Weights of a small transformer language model: 4 heads of 32, vocabulary 4096.
Each number is 50 + 10 x the weight over its row's rms, rounded and kept within 0 to 99. Layers, rows and columns count from 0. The size before them is the row's rms in percent of the matrix's.

# down: layer 7 MLP down (transposed), 256x96, rms 0.0785, rows 140-149, columns 48-95
# gate: layer 7 MLP gate, 256x96, rms 0.0986, rows 141-149, columns 48-95
# up: layer 7 MLP up, 256x96, rms 0.096, rows 141-149, columns 48-95
down140 107:56 57 52 60 47 42 61 45 42 41 69 43 45 66 52 63 55 55 44 43 56 63 42 61 48 46 73 49 60 44 56 50 41 47 56 55 60 52 52 34 58 33 49 34 55 42 43 32
gate141 102:60 50 43 56 47 45 41 55 31 56 45 44 60 41 48 46 47 49 43 54 54 60 41 54 40 66 52 54 51 38 32 26 35 63 45 45 54 50 49 43 44 51 51 51 20 55 38 45
up141 097:51 53 56 53 63 39 51 73 41 52 60 55 65 44 49 54 53 57 52 39 65 35 68 31 74 61 46 53 61 56 63 64 57 39 61 37 49 66 67 60 50 54 52 40 57 38 56 42
down141 095:50 38 43 53 44 41 56 63 48 33 50 44 59 66 56 40 58 58 22 60 59 69 41 44 45 48 35 73 61 46 47 47 43 44 40 41 59 44 54 44 59 52 65 33 39 50 63 56
gate142 110:53 53 47 41 43 48 49 62 62 53 56 49 59 52 51 36 28 66 49 39 62 51 68 32 42 55 53 39 53 65 36 39 51 57 32 45 46 66 46 71 50 45 48 68 47 40 40 59
up142 096:44 67 40 44 63 49 55 50 42 41 72 68 50 49 43 43 47 53 48 47 55 65 32 40 48 33 48 46 47 57 61 66 76 58 54 54 76 58 44 48 55 53 39 65 27 41 42 58
down142 090:50 59 38 62 56 56 43 49 45 55 57 43 38 53 52 52 51 62 62 59 48 48 46 78 43 49 39 51 46 52 48 43 49 46 64 52 72 48 47 24 21 31 65 34 59 36 37 42
gate143 100:54 47 66 62 42 41 54 62 46 42 56 48 45 47 55 54 48 64 48 43 39 35 69 62 49 49 49 34 46 44 53 52 44 32 61 46 55 57 43 62 40 33 54 47 64 40 48 51
up143 107:57 56 57 39 61 48 54 44 46 63 56 41 50 61 55 43 43 47 48 53 61 72 45 49 52 41 46 58 46 36 55 43 54 61 29 52 41 43 56 24 52 58 70 38 42 51 52 43
down143 100:53 51 60 72 42 46 67 55 58 46 61 55 37 49 62 46 59 58 45 44 53 61 50 56 26 60 35 40 51 38 57 49 61 29 59 41 36 63 55 51 59 47 49 39 71 38 46 43
gate144 095:48 39 28 47 67 57 36 54 39 32 43 50 48 48 53 45 40 49 52 44 52 53 66 29 48 29 58 31 48 51 39 44 73 42 40 48 39 62 36 59 38 46 59 56 46 66 58 40
up144 090:59 54 64 60 45 56 42 45 58 66 47 63 34 52 31 43 31 63 54 58 37 54 37 52 43 52 48 68 64 52 44 71 65 44 34 42 58 53 45 65 48 39 37 48 43 57 50 57
down144 089:43 65 43 51 47 54 45 41 59 27 49 47 50 47 46 56 48 64 61 51 56 63 42 44 48 60 44 62 41 78 50 51 49 52 61 49 53 42 57 43 67 47 43 37 50 58 47 45
gate145 100:62 54 55 57 46 43 62 54 63 49 52 50 60 59 40 51 51 61 58 49 62 55 39 55 38 52 48 59 57 36 44 34 44 62 35 36 35 51 50 43 55 50 49 58 63 49 43 45
up145 099:49 37 52 56 58 58 56 38 73 41 53 58 38 38 63 43 48 51 43 56 63 37 47 39 69 58 43 71 37 39 32 50 51 58 52 51 60 51 53 57 48 39 58 37 53 52 47 61
down145 095:45 59 54 49 48 51 51 65 49 38 56 35 52 41 47 61 53 57 51 54 63 47 39 50 70 41 46 38 53 38 61 54 47 37 48 24 51 49 53 57 19 43 67 80 50 44 63 53
gate146 097:68 48 58 42 33 58 55 48 34 41 53 54 48 54 46 31 48 50 64 42 50 62 51 62 39 42 52 57 56 67 48 51 53 47 40 32 45 61 62 60 45 46 64 41 59 61 63 35
up146 100:44 54 41 62 28 59 55 45 38 51 44 42 62 41 43 38 42 34 46 51 47 44 57 61 42 39 51 64 39 58 50 48 64 43 48 40 51 49 70 44 22 65 46 38 44 65 68 61
down146 099:51 46 52 55 56 49 37 49 49 53 55 52 65 51 34 64 47 44 59 51 55 47 60 54 79 36 40 59 55 28 38 50 48 65 35 62 56 47 66 42 34 37 50 49 56 34 62 54
gate147 113:57 41 70 43 49 56 67 51 46 45 39 45 59 50 63 57 41 64 56 38 42 64 42 36 51 63 56 54 36 51 41 42 56 60 41 49 43 57 60 37 51 45 29 45 54 49 41 35
up147 110:54 58 57 48 55 62 68 53 51 53 32 38 67 65 47 55 37 59 56 68 56 54 43 25 65 59 53 49 60 38 43 50 35 40 52 47 50 53 42 56 44 37 42 54 55 61 43 51
down147 106:39 56 30 54 63 54 32 59 64 50 40 60 45 50 56 44 57 57 48 46 70 56 46 69 67 43 55 41 54 49 48 56 47 37 52 71 55 44 47 49 51 55 50 69 46 47 49 49
gate148 097:55 32 58 70 70 59 52 41 46 51 64 52 31 43 36 47 44 56 60 48 43 69 45 37 45 46 42 50 45 53 51 41 58 46 51 54 50 57 65 40 50 41 43 62 53 55 64 28
up148 093:32 50 71 50 68 36 57 45 49 58 52 45 52 54 56 63 35 52 58 39 46 49 52 31 78 55 55 60 48 34 47 35 53 45 58 46 47 63 61 61 63 36 52 33 53 57 54 51
down148 098:42 69 43 63 34 54 69 45 60 50 57 58 55 48 63 44 44 56 60 47 43 54 33 48 43 59 46 51 75 45 47 40 53 38 52 60 51 47 66 47 49 44 57 46 54 53 41 41
gate149 093:45 56 26 55 59 39 59 59 31 46 49 63 54 49 55 56 38 51 60 50 63 45 39 50 54 50 48 54 45 50 68 36 45 45 50 57 55 51 62 34 26 68 53 31 42 38 60 44
up149 097:43 61 65 42 58 48 61 60 53 45 61 47 40 49 23 58 50 54 46 48 55 48 64 45 66 50 60 53 49 52 43 49 54 54 51 63 42 45 61 56 56 54 51 39 52 28 43 37
down149 095:53 49 52 53 35 49 63 57 49 60 66 71 39 50 70 47 61 47 42 38 38 46 49 53 49 35 45 32 53 48 54 59 49 43 68 47 48 58 52 45 56 59 59 56 41 34 58 63